Weights of a small transformer language model.
Architecture: RMSNorm before each block, rotary positions, no biases in attention or MLP, untied embeddings, some layers without attention, local attention windows, gated attention, value embeddings, value residuals, hashed n-gram embeddings, an embedding shortcut, skips across layers, capped logits.
Each number is 128 + 24 x the weight over its row's rms, rounded and kept within 0 to 255. Layers, rows and columns count from 0. Numbers have three digits each. The size before them is the row's rms in percent of the matrix's.

# down: layer 2 MLP down (transposed), 960x160, rms 0.0891, rows 491-640, columns 80-119
# up: layer 2 MLP up, 960x160, rms 0.16, rows 492-641, columns 80-119
down491 098:135152097150154104119119125126140112082089122158109151180131089116133151138120112136113139142145134113152125119108156125
up492 108:167109101128124106114137138113157128126148143139124151102123169146108138161125125108160098112179099111148138134149128099
down492 108:135107129154141165125158138138126126067116119105111089125136134093132103183119135122059121090093123140139094106124163110
up493 100:137109100127103117108121126147138124118067132126142146128111117113100123089096107161139126079085155156104088125126136157
down493 099:172177162127099157120108153141144131097121125175122118143112151124114096091123127171128125172140153124133085119147137130
up494 100:139131141140161183095158151142143130158161086135082123139149142120189138138118153147130107125097135193127153120100124104
down494 099:089143112103170180111152144123125116152125136098111105154167161154172139125116155154096147130131152176164166159139123127
up495 111:143119108143155113133098138121116138109096135137153159126103104132125140131140126144173116131164132122133148130138146137
down495 107:158128123145132156124113135141128113138113108104145158109109145179109190113133145146142113137138122134099157101103159122
up496 111:112177111193106111133138102139114133158134114128046083078101115117128149128110067103153122109121122153125103156118147128
down496 102:146117123135141128133140155128141159137154103135093128097104173115146158157148122083146124116134098115108087120114129165
up497 106:115094088119103086124099134173159085141141100132144170149121147147141098133116134132123131095136099123139137131141112136
down497 102:128113146152103097111112087145135110171159110158179147152070125092130109133148155150095098132160106122144179081131111127
up498 119:068147074124104128114101138116126113156109127130109120129139137080127115131165108144183163091155129131165140132099123110
down498 108:117174122127116107116094117122132165162127157140115117101162121099137139152122118119121175146145108129138127141133117137
up499 083:075136093157130093151147141145173128130129091134175084129120122156113160167130164111100129133124105135107152098182147069
down499 091:140117110084126151151141092160152158120115108113153142143119133039158159132136138117134109117121117123142092126116161110
up500 109:097131132154130101117078119091114124177138132160116143125083121100145129161120095107151138122085088152151136127158107140
down500 105:152074128164115129088106146126114132128139129120062146109113125130110135150119100106140141145122121149137101127141122124
up501 105:102134109107106097117135136144157131113103161157107096176135101122125083143141155145134152135103157121136117121139141120
down501 106:149087102107143109088133124142136141134141123097142138117119099171139151112179159142097129103139181140159164127160111155
up502 094:134086091120134154160170133187112168135135134145118128158135099141116123136126113177134168159133127091118116134126130151
down502 096:076117110141138154131130136126119159147125139131137146113155078127175136096107150119129136125136104115129118114140113101
up503 103:122084109148170098108104158114135119102125136155159147132105104110105146093119140158116122116125117151145116145115126165
down503 102:131090112149153144125098125175086124113148152113125160143099111134126108111101123114148177111133115159111115153093103144
up504 109:138151144144137155153161131141126106105109142112099114125118119084142123122149109155138168111141117144106146126156119174
down504 099:131135138136162153135113106156142127113094124116151103096126158099144143118148127117103147138146119100124149128165125151
up505 097:160126088141148144122147099128152098104091163146145188169142124109133165117128170149134156156171135121133103174141127126
down505 099:157132099129158151160118095142114109118108160143140196136102152152135151113121150129132148134148108137156165171133133150
up506 103:086157144160107156124144123124112144139132142072136133105136121129147114149143168155100129098092115113162143093109107168
down506 096:126091110162105149113135135158092131114136157061097131100130138155120117151165134131094126099076133150094140126117127128
up507 112:116090148116112118103153131119090105140104125118147125152141072142137078172164152144101132151101098156090133149135126094
down507 100:118119141116124126157148092088116103118106165102117136145150099171139088112135131110133161100097153161146064155146128109
up508 092:156149132172134120148151123169137140134112119138125163166172136147109158096125124121125126164099102101180111123144139111
down508 098:141134099126101124162105119111117129110116084122128164154111118138143153098131133111146082113121130106157150124128132169
up509 108:155115141099119134125109119101146126159141153147138164203148137122169138174126115144114095115142118154119074114168181114
down509 106:189117134104104089191137175151107096111156119188114110119177116104148124139103092114149120143088144118136101150091119150
up510 100:099133164124126141132149122134145093130138090142129099107154133123100175142151100093122184135128088110097149100139143158
down510 104:085125152117113141141156111098147104148133113135159108114103127145139151124133127100146159136126102137092113134122132177
up511 094:075083112149136116150127120140110127142100098117136141127100120139127126131129120161160144112123086145136182126142142164
down511 100:126147129133124154122165092116132116148128098169153116093117087153137119125138100127105064124139102121110111166158134104
up512 096:147095123093150117119123126155142162106129125108140126119114111133149156128153097128127143135099147104145087137112153105
down512 101:127115107101100091114101129139120128140146110132087134125124088132136164162128135177149137151123150122128099130121139144
up513 105:090135140109118108092142123138145142122137135153090115112123103114102126142133120116155083158109092142130186073179148114
down513 109:145167164101122116108098130137142145102131122126110106094135090126100134112142173121122115098105160106150128128102085096
up514 104:089164145081141107126140096119140114114099126150109124128133154106146098137110145071133137098121105161151109128134155107
down514 108:121156146104104139119120139169123148147086157103101151162111102092146142116146112127162171126163103109144157162127137158
up515 094:136136112137118106108112113134129185110155108169133143120146156107117084180158168134161124096182111124131106162158146151
down515 098:156140145168141146146130113115117137098144089111151126173125132113147115160131149110129134111156132138124126158151088130
up516 091:157096158151136110133077112069096150102135115117128130135102136147153176120114150088108163092107135109152108108155151108
down516 084:111137113148121146110149149122111127087127143155116164090157107121166167138169123112087140157145130104131148127103098096
up517 118:104120157107143085130143142140134114141115117111098110174144077130117131152153152146116147152139132132146110119098114085
down517 099:108074140131102109094087131178120110108112133119158138098097124159125098149111146106126151154141147085119115130117102165
up518 097:116189147129121105120171072125142103100115161102102145105176111134132069147121179158143149125111106109108112121132100134
down518 108:097087106101180115145100172107117122134139083147142100127106102116143137130138161123114107133180090147124162140124137171
up519 075:134143140142114135104121150118127145146143132107125158115103114113125129131137117117120161153158097100147116153130170144
down519 083:102116126109178113145128116145156082122114115139181155122089129121153058145135111112136092164142149138142150134104149116
up520 101:137117160112100082126105157132105126136144103136118093117093118121092141091124141149119093129127171090138095107145119134
down520 090:109082121058144160140115106162137112115124113111135139161166143147110140130120156147134110153112178124132095140165131142
up521 097:126089101121124136129145127103121150131165144174150154105115131136090157120148102112110130069102117119141125149094127134
down521 111:147104137140149114121121149121112110142116094120119165165152168103145092120081126108129125111097110133088134095147113115
up522 098:147139135170095147132130166138160137129130134177125105116129081157149122132131125114127093096106129126101152100072136173
down522 105:087134127156127169112102162128132123130136149158110118105123094128160109144095139139124122095121081139127171117104156174
up523 091:174150118127127168137141161098105086139143102119153137117129103080113112101132135155110093141147119163114126106138147146
down523 089:184064095124100101092171141167154087093123112123104140112132107114131169163133111167143115129140110091091179118085138123
up524 093:089144096115126167139108166128088110140164145127113126150117109142114163097136086120133115117099098140165104133119158129
down524 102:121117082159130151151119138131123110103111151072125110144125150163142131092180107141099084121126118131169129115146147183
up525 100:116139166118144116167106156122136153139141122108100156125142171121116138148072144123123088097124126113140103123119137144
down525 103:097146131128143110148124141149131146113091124095129154166168149133138117139126161128126085140122152123098120127137161126
up526 091:169086096137114121115107137142134179116169152122111105163129089122141134135145101110177119141130109128116161119143136123
down526 105:093114102152114153083107142144113170151150178096103104126125097115101156145108121120106090122114132136137145167082137130
up527 103:105135150141128133110124163109144157131101137121188150164173122143154144122125177121159152136116117153100124131112128084
down527 102:128123103105148105122122132113117084153122133113129092155184145171139140146126108105149156136089130162128143126085092112
up528 099:130138148132148110148153130123072106111137145074154155138140096119102152130133145149146117119149098127148098161128145130
down528 091:137136154124135102153130122085135125121173163107130125125118153117098165193131082147129105130134125133078107134091164172
up529 093:109107135106099123116142115150111150145137113144185104100124137136120136103162137164107138100105128096148096107151157172
down529 094:169127097141125144142146142110148141115083179101138133179144128128107125150099061145121109135137111104129122138177156144
up530 092:105113072117129131115101100137116158120105102117096085167163097116109121160140122172108128132127105142153132143102102143
down530 087:097098159112134142114136135158114125107132183115084123134135118120144110124127111121136139130092121118153093141119147152
up531 094:104102112124134117130143103110161153098139121135124099155145136169149140140134144105151065130128136137124127102119130101
down531 097:138097147111173093107134132118139132100121114138119113146162146148130142152108111125145110193138137137146119105114121093
up532 112:146124123128119119117149160067113153142093170151113132139148114147147175140128112158117149127130107162126146139130173157
down532 110:130154135131123159149135163127117145087105126136087141098141107104116151129135095157135154171126133171108160173145134141
up533 104:112106123153126127103085162139135164182094161135133105134117104133090104125116158107144166103129130115153145128131133135
down533 103:123088109143179176151159122128139094158145152138106128108144147141133121144100107087110107122137103109113134082121115148
up534 108:122150106128125118175137165150075115137099070159140137099121131144168116175109129087143135140089150132120127162158104139
down534 111:160117120129142138218154169177117149180120116134150177128133131146151158120129122105139132175098137111127138188124121161
up535 094:118138088123089157154167088091134127156107085114108135101160172137093154105097132095136115100091109118136131137123139124
down535 104:084127153123095136134144124117131118149105115106152163146082083149140128095145090086111082135103138105122140118128119179
up536 090:121117114149116151116115119133104075089106127134130084146121105083141095181107149166165129137169104150102142120176131157
down536 090:138138132082094102150118154119155141117091078118158139124126106097104149088163167101113070107138119109159126121147128136
up537 086:130091098115069150145086152146100125126140117135171115128106115114118098123124170137194120132133100147119108064144124101
down537 081:102113138113114164168121116134167101107148121114135133156126101120140187137174144104095120157095125093092106106120163152
up538 100:140128138161180143136146155135130137119095145156128139128116079135151142089120144142145139087115112158136138141094091128
down538 106:141090079125149134122128127114146150132146130112137131128110115144147137133078140129123125097174137125159134136106136115
up539 112:132149139088169106126099108135134132074113146184162145133191091133083107157106157118088140140135113141135124152130109087
down539 109:118127152121135122088136160136098093124133117142127126072131162171072114116126089144167086136097114152111122104152083115
up540 100:119122131170164077104151112155150126090143098096119098163092139160131135122159112124137095133116131143127139124159124134
down540 096:145128155143109123134184153135118135135138149159132129125112169165143129137154089107133188099091134127139133147131140133
up541 098:163171173133096187141169114113124142093126096124098117139130160125132142135107082143109136133122130120104130100143114113
down541 095:102122147079149104115127129116091164145108162110108140127134048163123125079167175157106120143132145144094115107128082181
up542 109:153196124124140185109145116163139136110129130148108125174098105152102184152105140088127132094146102128156150139150099133
down542 107:123117112110134092107127120156142092116075088153157159151127159163121146128105154113138097112114138110157098148111126154
up543 095:150145153088101134131156093120089105141123097097125137130088098162112101137089134111162091112142169116117141138127109143
down543 100:117152121157098130160140119133144112123125065123134130106150137170097125071126116156097104133047165143143135161143110134
up544 103:127081120093104092135104103131124154162127112096155146157095122148103129087119112112110167114075182138146132148091160132
down544 099:094127134095127096128116115124128145158150129122096137125113083118135130149154150121141125156091188136145156135074157130
up545 096:150117147119119133147119159136150125092156104150148128116084125118137126152122161151125089118139113129174119108075129111
down545 087:132122119087167132158081128151130126105142125139156117157080116119064123165127143106112146133137126131098122099100163153
up546 098:140081100171121089139133146120143116167134122105174098118122089152146132077127115086140101131149140118137147135126101121
down546 093:117114097102119123135154097143143135122093115138091122160132090130138149134109097086116087135152130093182096150101113124
up547 092:161115135103153120144109157137130136172152135141100131134132097163133104128153136142160158122175110112133154163135128082
down547 095:113136119114152136149080137149123136142116156110080130165151071135142137146136120107202135126165140148130139170114130105
up548 096:148071150109108118133168157084089130154143130100116116119115145154141092156126125122153107085090103134136128113098094113
down548 106:103136101176077111133148121104099129152139081136152181138121105109117132167161157122089074141106083141113142145137141127
up549 104:166120105116101136148112129130094142112154138135097139090101129109143137138143145179120134149103150119133111150125119142
down549 100:147140095148127141134185151160095165118105135104139115099150116107100133101172154129126100143097129075145096116104147149
up550 100:117143135161168115125152083118128121141142159065122143113132127105090145122152094144134131143153139117122153159133134138
down550 103:128131143116129150095098121126118120116104117042128114082143107171125153111129107128111158182096125132137144207128112123
up551 109:123159142141132144130166119125161108163123121199141115170141161144127115133137135122137080126136151149127127157131143105
down551 121:147104120121105101134099157169106146087151110109105122084099101118126134134131121131112155098126158087117164117146130147
up552 093:128129154136105139116145135121127122120129144112096144147124121161092155113136107143125085138117131147138158103112129094
down552 100:129145134138109124100142144152165120140124132104117164142111159134133147153169160121149150125148109116075134128079131143
up553 106:133135127100128103153134146123122128116123126114151098123130115121155182094112108107139102130167114122124121119128136154
down553 099:116131115095132113158121138162166099124097164095103129087147156162128133115150125134115074140134171120130151113076123152
up554 114:141114098159142105104126150123110123156091135116117114100112109135135109149107112098144124159153112099120180149134151106
down554 116:131124151108138151127134121138093117136079152110122144092109084124109114117117104100124133164142134146142160096119130083
up555 112:111079133127144116143134121139144156114117149138140133173171108071113115105107154132096173128105122117105105147212144151
down555 097:065106126170147122140114129164131125154120148104136141111131126112145104137088125154144104160150118125104043152108122142
up556 108:123131131141122198144063143135110153135184139139155092129131137128156108150143142115144139140113096117111121142160141072
down556 104:132134116129163095157086159119110135129134152125155093132129135135126131092138166133118089137141140090155145118159126124
up557 090:105109123109120140136142114110118117114094137125114155146096115111142094122117109123111123112174145153162126155153144090
down557 094:193131131164130099141099168102102137130130151104117131127179092138105122139099143087123089143141133153164113098125151141
up558 099:135129109103165129100156126123128123158143111160140136137096150122126095134149082121130185115114133107107105157142118151
down558 101:177123132099142181140118150112140107105129109111115166209141102160069126113167068162114150136072122143111143115136128182
up559 104:135138131110147116138138136129119126066169136115155106099118149102134144118101122182148127116129118117168126106101167101
down559 109:100124177168119119107126134095105103113103110084122131102135117137157122120115141113106091124116113114081147098122101120
up560 096:120119086148122119094123144150147133120144133151116115169137133079127130119102115104086159096120126137139121143142129100
down560 093:111133098143105154106147117128100113113132152107140119128128087119124116148145120131085069173165126128125138123088151146
up561 093:104108161084149128122127122118104128120101087094136067125137134099138127116111099141109123127119128155156180131130110131
down561 096:117144132103082126131155114110157115128120145144143130127065145141107111123116156105120126136103123110108144098154105111
up562 089:115077077115129112145125196106142100136118138124123102146149126114098120130145139164124123099150151092164075136150154102
down562 095:178091150094115144116104108136134098142114120122108136167133178164112126104126125127109138143108132132177102117140176136
up563 098:145150137156132098096105161085105159129136177051145155138071131118115094082132088139135150124139156125104090126116119094
down563 103:156121143108146117138144112106110080145140118085152125129109110077109094129107104129147110130064144143105140166127162130
up564 098:159127155129140141102161119120185120110165064151091141185143125143131130123165112114137171142173128128068123113091162109
down564 094:093119131125168128100120143075127113124071148121150149111101108095134130105109145138131124157156105151135147157107139141
up565 095:125086117130110096117142140121139106124120137129105091124146135125122129152146131186124072144140136101105100036139133104
down565 085:141084124122131104094120113114133081116131100126141157167134118125173151106110158090114079118151180133134115124143186104
up566 104:128103131157128129144074166104159147125142134109117099111169104120089182129126195130130201142129150111111167139116143172
down566 104:166145115120106131147100159142107158080123120122151138145144130113115145131105097123114113154136151112128158139156144133
up567 088:113171173153120106146106123110130113153093125145147113137091156137144108106086106141134131131125098083179107114173126116
down567 092:127158070091140137087110124101142202133121129157124140123130125160137099159163146101105098099065124126096109125107167089
up568 083:158134141128131103114103103129121117110132119169139169149182139133144120123140169147137124136101125150096136172182130105
down568 087:112095081136108123116098141106133138113106076125113144111126127131119166143163152109148092124143065140119084157165125110
up569 084:143088097175146143129122137123110099116123138116131132110144125146162167158190147121132094110139122099113168120114145089
down569 082:134128131113190125135128122121140148118144144101138116153096100115158141115159135110128089150152133122112139104141126150
up570 108:108116187171132161127134143107138098175103141171092117121088122141143152171098133124148092112140138127125136124109113144
down570 103:129136108103140142166098169122126118123120090156112150107141117075111138161096155142126115104119115124094122108154143139
up571 101:126150105147145151101130154096140131147121141142123147104098121175060118080181081130122113121074142086125184110188115109
down571 095:140168131089115131121116114123126137124108099092090105147160156113140138134091113127088076147161147120094107084138132155
up572 098:153110149120119143110149130131133171138142124154135115112102142156109117135125069108146125150141099151098143197137148129
down572 101:135118092098141164090122128142161147131108116106147141143086150169148124124127096101138142103160146119131107181121113124
up573 105:149146176116105114134109152111100096082138153090115166099164126118135110131124142103128156158099095115140188076121113104
down573 100:128127129122104122127113135124117088100084104125114143158097113179113127100113103152148087136136127138172140131124131127
up574 106:132124122081128160110125158113117123142133124164128115111154121176135137120139131150086138159094156140093135110165135097
down574 103:128160136107127105096067129127115145138138141160160154126120157129134128095105108124136155158114136153117122096096125144
up575 101:134114134118143136145117152103122172135134127149095131113111120151115111127144168109115120138141148112127151161121088128
down575 108:164109124127139130145137155115141154121109136135101104130113103168143144098139143111101113109149158112093148151153059136
up576 101:141126113141136130105106152141180114139138094155136128153147119131102147167093153136110147125150148113100095125090138093
down576 100:145119121169135108102115120096106114146150077153109127133102124137098138133115125115115112165100126114121119098086131119
up577 094:137115129136155111131125116126089104124118140121102136092110089116100152135113115140130112131112168124103100120142115143
down577 102:085130098126163134047115097104133115136135134121132156130151130120114147167110114155111144111100108144122088116103097159
up578 086:125118141122125090100116181163169151130116142119112140144102113165143126142149142126123114168150159112137147143135107125
down578 105:146153134136112115140102141156137103089114140109105098117133104118091146138120120105084099117121150100121139158137088159
up579 102:162128134121113156158128140115116130111107167130124124105066107098144148143135149159163161144089112099144174097126132142
down579 105:116113113105178077145155101135161115139087178126108109139083138163107161096121123100135110144090113114121140099143127108
up580 098:192138134128144125201143152150117140125082098127108135067140081134162070085146143089158139162083124113101121093135181123
down580 110:127150115143105130097157122122145116113148147145124120170120166135131161144107102162086075132165155098172141157103113126
up581 084:121109141116065121131112125125137119092146132140148108107116094136174138163107168123124160146117130148159138083106132122
down581 085:137135103095124110142089098154137122152098142104124111131136110092107133132137108125153089147127115118143157151149110163
up582 098:147151129121125115094144120097108113133105131158125117168097091106124155197170171157106129142136111121122172088081171152
down582 106:162120165122126145095103099168025145089141119133154135104124156170131113101138133116119150135120163085129116130146117146
up583 104:154102108152116117147130107150121140127165138121173106133158121112120147138137136080117159148104147116170129130072137098
down583 093:123124142122146164120122125115131145159134129101091150142156088178113112131104118122091154137126115095111087160137110098
up584 105:144153140125149111138141111105140137144114103122136170101170166140136156130150090118114139147118109093133168145138136109
down584 107:180115143119183113123153145144159121114123119148100114148107103116137119121123100123116151114146153069144143107135140131
up585 094:160172149097109128145137174151137117116171159145139170151115106144125149166111112077088135119119124148130147121115144099
down585 100:150149143100154147161138148124131103127137118110116137109111125165135114139106137140129122078110144180107120148116110097
up586 103:160110128128107136113144156126137076123101121152135125114146139133153139154152121139154175144118094199158080151096161119
down586 092:106126138123097169116084132118127162127105134099106132098128121109105119125120141074110153131126114109110098142170122159
up587 096:075098087140142130113138152137103097149071105168097135112141128139118117119127088163108097153110128116149115065128124082
down587 098:076098109121134107131126162127115105083124129136167140108114108137076147169130091084162122150141131106139125122105118125
up588 084:123121124128121152070122135142127112153144150152163124105121126144139127132178166146144105113117162161112096125155172151
down588 093:156149158157142145092100125090162143160126161143111104120140111161149088147113154125157123155133105161099085139155146154
up589 098:122097140124125134116121162136095120118118121092122117105087163146145117154125181126133149205145126165117141145116093135
down589 099:137132115148138119155151115192129101141089096108155149098122123135168090125120122141137114144169069144099159136143166128
up590 094:103132154168138130128120143076125131112138083125121130118114126141153185143179101142133138113156157189086146157118079112
down590 099:131129104146170111135097074142096144149134123129116154130121111152135119085117113131106118140142161112150118151134100138
up591 105:148144121178142138086154108118097163172153102140117094169116113133080149155148166107145105124099064117143128140097106145
down591 097:157132123130117147121143139088185157141128070111114109111122130200126099136105126126143133128096168094176138114125162105
up592 105:103122126129114120119135135103148088121151111119154078119128135140080128114122168137122128149120120120108150145185166116
down592 100:149102113118130140087115141078135131126160092171108090138139115146108141126096131137150148154140067157123133127154149151
up593 086:127103159129112088185149134093099126165136126143141112179107132122114149137131155131143138126083144132139121121099123110
down593 090:157169125138167126053130095142160126135147163105115113086168094122160115162173145103113137137154164112093155139159156123
up594 095:095136122125144150160103111138144170144138126134134177165140118084119066122109117136130158130105103094131106157119185133
down594 088:191163092139125111126099151145153082130132131124150137104136152177160158134106137110140138142138159148119110164158101138
up595 102:092112152152144138138142113118103148128168122105098123133133164134155120077119104127142145138103135133132162151169131172
down595 099:082130149147137110093105111133158143157149139130161151108158128165125123138109151136106106129104166107170163109124135116
up596 103:153163129110114154100133101106120150098098130114165123131102126104170127123093114124171171128096123139138126096122156151
down596 101:105119141107099191117128151119129141074118153085122155117127120156155162106127117127187130114145142160142112130106095122
up597 091:145118159121141085090112180131102138149140111130141128137134144158148124161134179139108152134138118103128111103086109093
down597 099:170155134141138132139160157103144145125115135114118173166093155134175157142090122097105133122132122077092135121088124148
up598 103:134161141110100144150105091109132131146156131094157106160146169135128146114115101130120096119152176134134127091153111087
down598 101:132102111109140171115084121147103091114129163100139150139104140169110195101130132109118120146092161125114124141150145124
up599 099:106154154166160131153141120099120135098138098182121140091176133137117092111110112117127162154105097133120151106144086145
down599 116:154130104110086163129132097136144126135133148071100112211092120122172155154149114161133108109148140108113124134141128147
up600 095:142127110116123118132143166108133125128156110148120139113120067167174100122174138128095102165143146144152174148115150128
down600 103:144150128124120203147106086148147130082149108125147125155131087128138091132163093116078141099105137136106126142148128139
up601 113:141127095163143160166117126109106154114162150136176104150133148117113126093129158107127147139164151139172133126122115114
down601 106:132121119145116111129105139118139147141104124152117135088109086136142151152081110118125110135094130164097120175138089111
up602 100:147166120120141134133087187130153185106159149102135127125133122124102141134133113138147167108113158126118128110144108125
down602 107:106112157107137125148119141148139121137142157146147163139120091112148138071119151141118079149112140152162110153117151163
up603 116:137172187087144120108099148146130112087145156148129121128136111124169145103103129130104108138146094128100115114137077164
down603 116:098161146171152106129063146141108159143089165155182132137121152116129152102143143107118113153130085147127165119135171141
up604 100:115108140113145105186113158135115128154119093116161157097143141138125135163090121096104152146144135117159128110144124128
down604 100:143095070119153159140071074095149160111090139142144158112112135100150130157139092159120124165158120178147094149109121128
up605 100:090162120115158126129127151141129117109147149141151125128095134117099140152098168125149167129155049167151124089143136142
down605 105:125189078100136147128126130119143129100135123161111114158113093119127161117109149119140182119137075136116123136139154152
up606 099:132143153118110123110115097120095124130134182073107131144139109164114127100144123139098166127159111147149171105118147163
down606 105:144122147139102145151135158131129090158131127138139124109123142120118095116108162117120090177107127147095174131134090147
up607 093:145140121095116090106135092124161106107136132117134121105102115130124126098134155149121083099120138142119076133139126133
down607 095:142122126119133127094126141149127082143078156098143168117128134134119154122096080143131081134138121123138098178096096111
up608 091:130091143124141136149143127064079140141133109143171121119074133133146108145115111126095110111121142117156158066098146104
down608 096:094128136139132096147129134109148157122133081199144131126131117140110087179140111098082117110104133148168116092071130125
up609 095:130156140127130109146148129121124146143130115101126172144118135107116135157103104143108124087104096132169123087101130112
down609 095:115116096136154118184170152100154134130124070133111145110098104139106137149132132121180107121143153113165131177151127130
up610 102:170139164097132156145141166094136139130096114176103179106086114116134136131107145137122130125147143134093113105135093154
down610 099:123139100157108149141124113087119120136096122167138166100155141107131123156150115130095085151112113148138171089113094115
up611 101:097128114133114107136124142154165111102133129175098122120127096127120136134117132132148138156104134091144135148103123112
down611 092:110091124127130128136113129121122178146103121119120116131116112122129117111120083095086097124139093136178088106117179159
up612 092:088086108144121136147148135109135156110182114168129124105130118150114145142136128087153109106129131118124126108135129152
down612 096:088123134142170154142134107145133137157149120114137099119149129115096156134143120116150146146149096157126127142156135103
up613 097:126149107092118136149153154101180157114121095117130109136119138134155157175154130103126171088130120135130138139155148098
down613 099:121106108109121148122136146132106129153134133121142122090163150104143153107140147117132161122140124131123075156136163142
up614 119:164138159103117119125136173127076112138113123146119134169134107126123143123079131101165120106117112142180126176149101151
down614 103:119171123136106147132116143136127128070159132152108103119147158165097135136112118129118110133155123123143088188144116114
up615 101:118137122126094105134098149140167151153169106095102112155143108137129145119114127127137120153134114182146087170123090131
down615 097:102153117133080111140128119160166094128172139126104111142120088127104131109136128090123134173123127157135132107146080140
up616 117:087151139133157123150149131093125142129162166148080094128117145142136119076123118146185116083132099092135107121158124086
down616 105:097123133098132184122130140091127126163152123159082111138102157124146108126111148112149116142151135114150090103118146105
up617 111:089092124119144102111089131160138150090125127145146109165153074122102122124156119127180104145093159122143098106126136134
down617 102:070119125072151117116119155158110158088109145124080147125166100140085096102118114120139102154135107112153082139093141174
up618 100:162120143109096125110127129075119158145131123126146105115159119143114154155118149214137094159139140141120102138138135079
down618 096:157121143093120134126125149101143189124129135091138166099182091162118160145099078159150126159120126155134150122142145103
up619 106:188155151152123153124121127092077136137165111115127119166074159142138129116127176130137125093098190139123126108170126128
down619 111:126116130110134129124134099157140175112158148101112128113096137113130113116125129181116177173099113118113130109116117143
up620 108:133123154160144140067142145149137139090144163149131148084173116107143113136175128127141153112141173157131123125182165070
down620 107:153139128109127154102113096164181122153145133117114112107114108154151120113101129134114118104134150108145159122178122088
up621 092:172137133130148160102130106130134150156128130118127127098149152138129144122149141132144159126123102108076165168104139135
down621 101:129073103130120139105131155137125158133149123094111120072108109125127128145137126127119160150101147112076173102100144150
up622 098:147109140157139099134160131131096103096131184105109106090111155125138126155108066129125096127116115161171127108119100125
down622 100:121153096120171103118123159103133183134127163105179137134127175157083140134157119112137125154097128120138128112096078132
up623 105:126107135083156109141119143115098152097122095122122108142084172152156146177136154156135100094134151163196080102122139124
down623 107:109116153084188097155121128135115139052116091107155071133094146117120143176188173125089125083097116164148128144130151131
up624 107:136181117140121109110188106088105112098126105094093117154125164103133104111113107156134089124114122155130129181132171122
down624 101:167140162113155140151151125120151110118125102112134130171170116096088145140094163119146125144114130122113144133094080154
up625 091:146112072129147122128136140116165114181124132144138126159149148126101103146104089151063089117114114113167139153096098136
down625 098:137112133100115106188122136123157102104102110110188118106130078125130085132111131080136133117106121133126134124163130121
up626 097:108158121090121119158123101158171124162109163111086086144114136151134118129134124150159136162122149145068154092154147129
down626 105:119162125103114116126127154117117097160153138127128078147113118135111139130135114109092123130114150140174169109163165098
up627 105:099140127116082146126164132124091121101135128114143117171126109124160141126072069170112134131121143078133140179111094157
down627 107:117098071110085165165107111103099135082168141116147172128095081148162149140110138117153154150108133088139160168098115177
up628 092:165120121130124155137121116073166107124203103129097122124139132095137134175158162151104119117118144132116143129094104146
down628 098:103151119133143143109135116152125104086198138137119139151132079153157083141141194134133150097087110134096116138136107125
up629 107:146123129117152144169133108109152198124125117116130132113142145082128111105134095146132090157108097137126129165113149115
down629 102:152123161077139103148184170074105132105119121128125189100150122076164104124130128130128088128147155113183122162144134130
up630 099:154150114122112105169120125145118133101117138135118112133124161143136073121095101161078127108119124085112103115179150085
down630 110:128105138149145129141108120116107143140123132147132102103090114137126108127138116123109105126130117142143173120103117160
up631 093:119118148126135089158118125144122175097088139118094126132113161153145152142131158112145124164174153132118141126167180122
down631 094:133122146117171134147085157126138170099080139075145128115116156174144125137135098094132112139174112130151104123129140135
up632 110:127140133128146097130143140098111133114102136141132129153149115139143128154159162130130164144156132177115152151143114068
down632 100:138127136108108139138117102128157106172160135112154137149147122129107158125090125119142131085091114124106154193128093124
up633 102:119147128126164096145118087137095122136137151171175175121098145162126118154149140115116105116129133117117131106134107143
down633 108:089096121145165104124141095136105136150154119173142131155095123121172173146164126125116129116135170109113126110076130184
up634 107:122148110109151102165142101134083097132126149120134119135154139155137160104145132118128182154123124124153128125106169114
down634 106:100087134128180129124102092137124079072172159094087085129131144092169181106142131129127159117172118102138106130123147120
up635 104:080119140159121182188134140131100169117169139181157147135130145149115125137141110167105137125138130172120144133115138134
down635 104:108111144148112135173132147134078158093164141142113158122155145181141100157096097130117095106104113152127126137152131142
up636 111:108132098156107128134061095092142108157133153148109162139113142161100141145082092130126181150121114094124110172107126104
down636 103:104087147090142126108109149146178135160113082129107166123125137148124115127081109138120143145117134089185091163127150102
up637 100:148164122178117122150147089140122125137111139155112088176093119098114154124132100130098115131084103154135097154161133116
down637 108:115142133157124165114085140130110124188116107089132140125135123106144110128126102074114092129160141109129118127112111120
up638 103:178170134118174128094129122116130118138093100107129094135151141094101174155115136123101092165104179152116088122168150121
down638 105:142139110131097108122094120139127081117118108119098103124110109119148169125146142108133147115147146155124097138147146119
up639 097:090153116149113141078120098136154126151123124105125133154125127097116132128060142145130163084120110154150135089152124137
down639 097:128120133132138127144127150145106119122153160161120118138158154155116154106153135091148093165119115107134118150148102132
up640 095:131107101096100118110125114113096155124104131138121132098059090151153154171122093112137140140180088122128135112090158140
down640 098:142151103097137131140143123107117161088169153104098142090191157195115131107118139147128139160128119145163154137140166124
up641 098:142094174147147094169109118112096126166112164154076098110128096128120156129160108129102126150127122110162114130127148127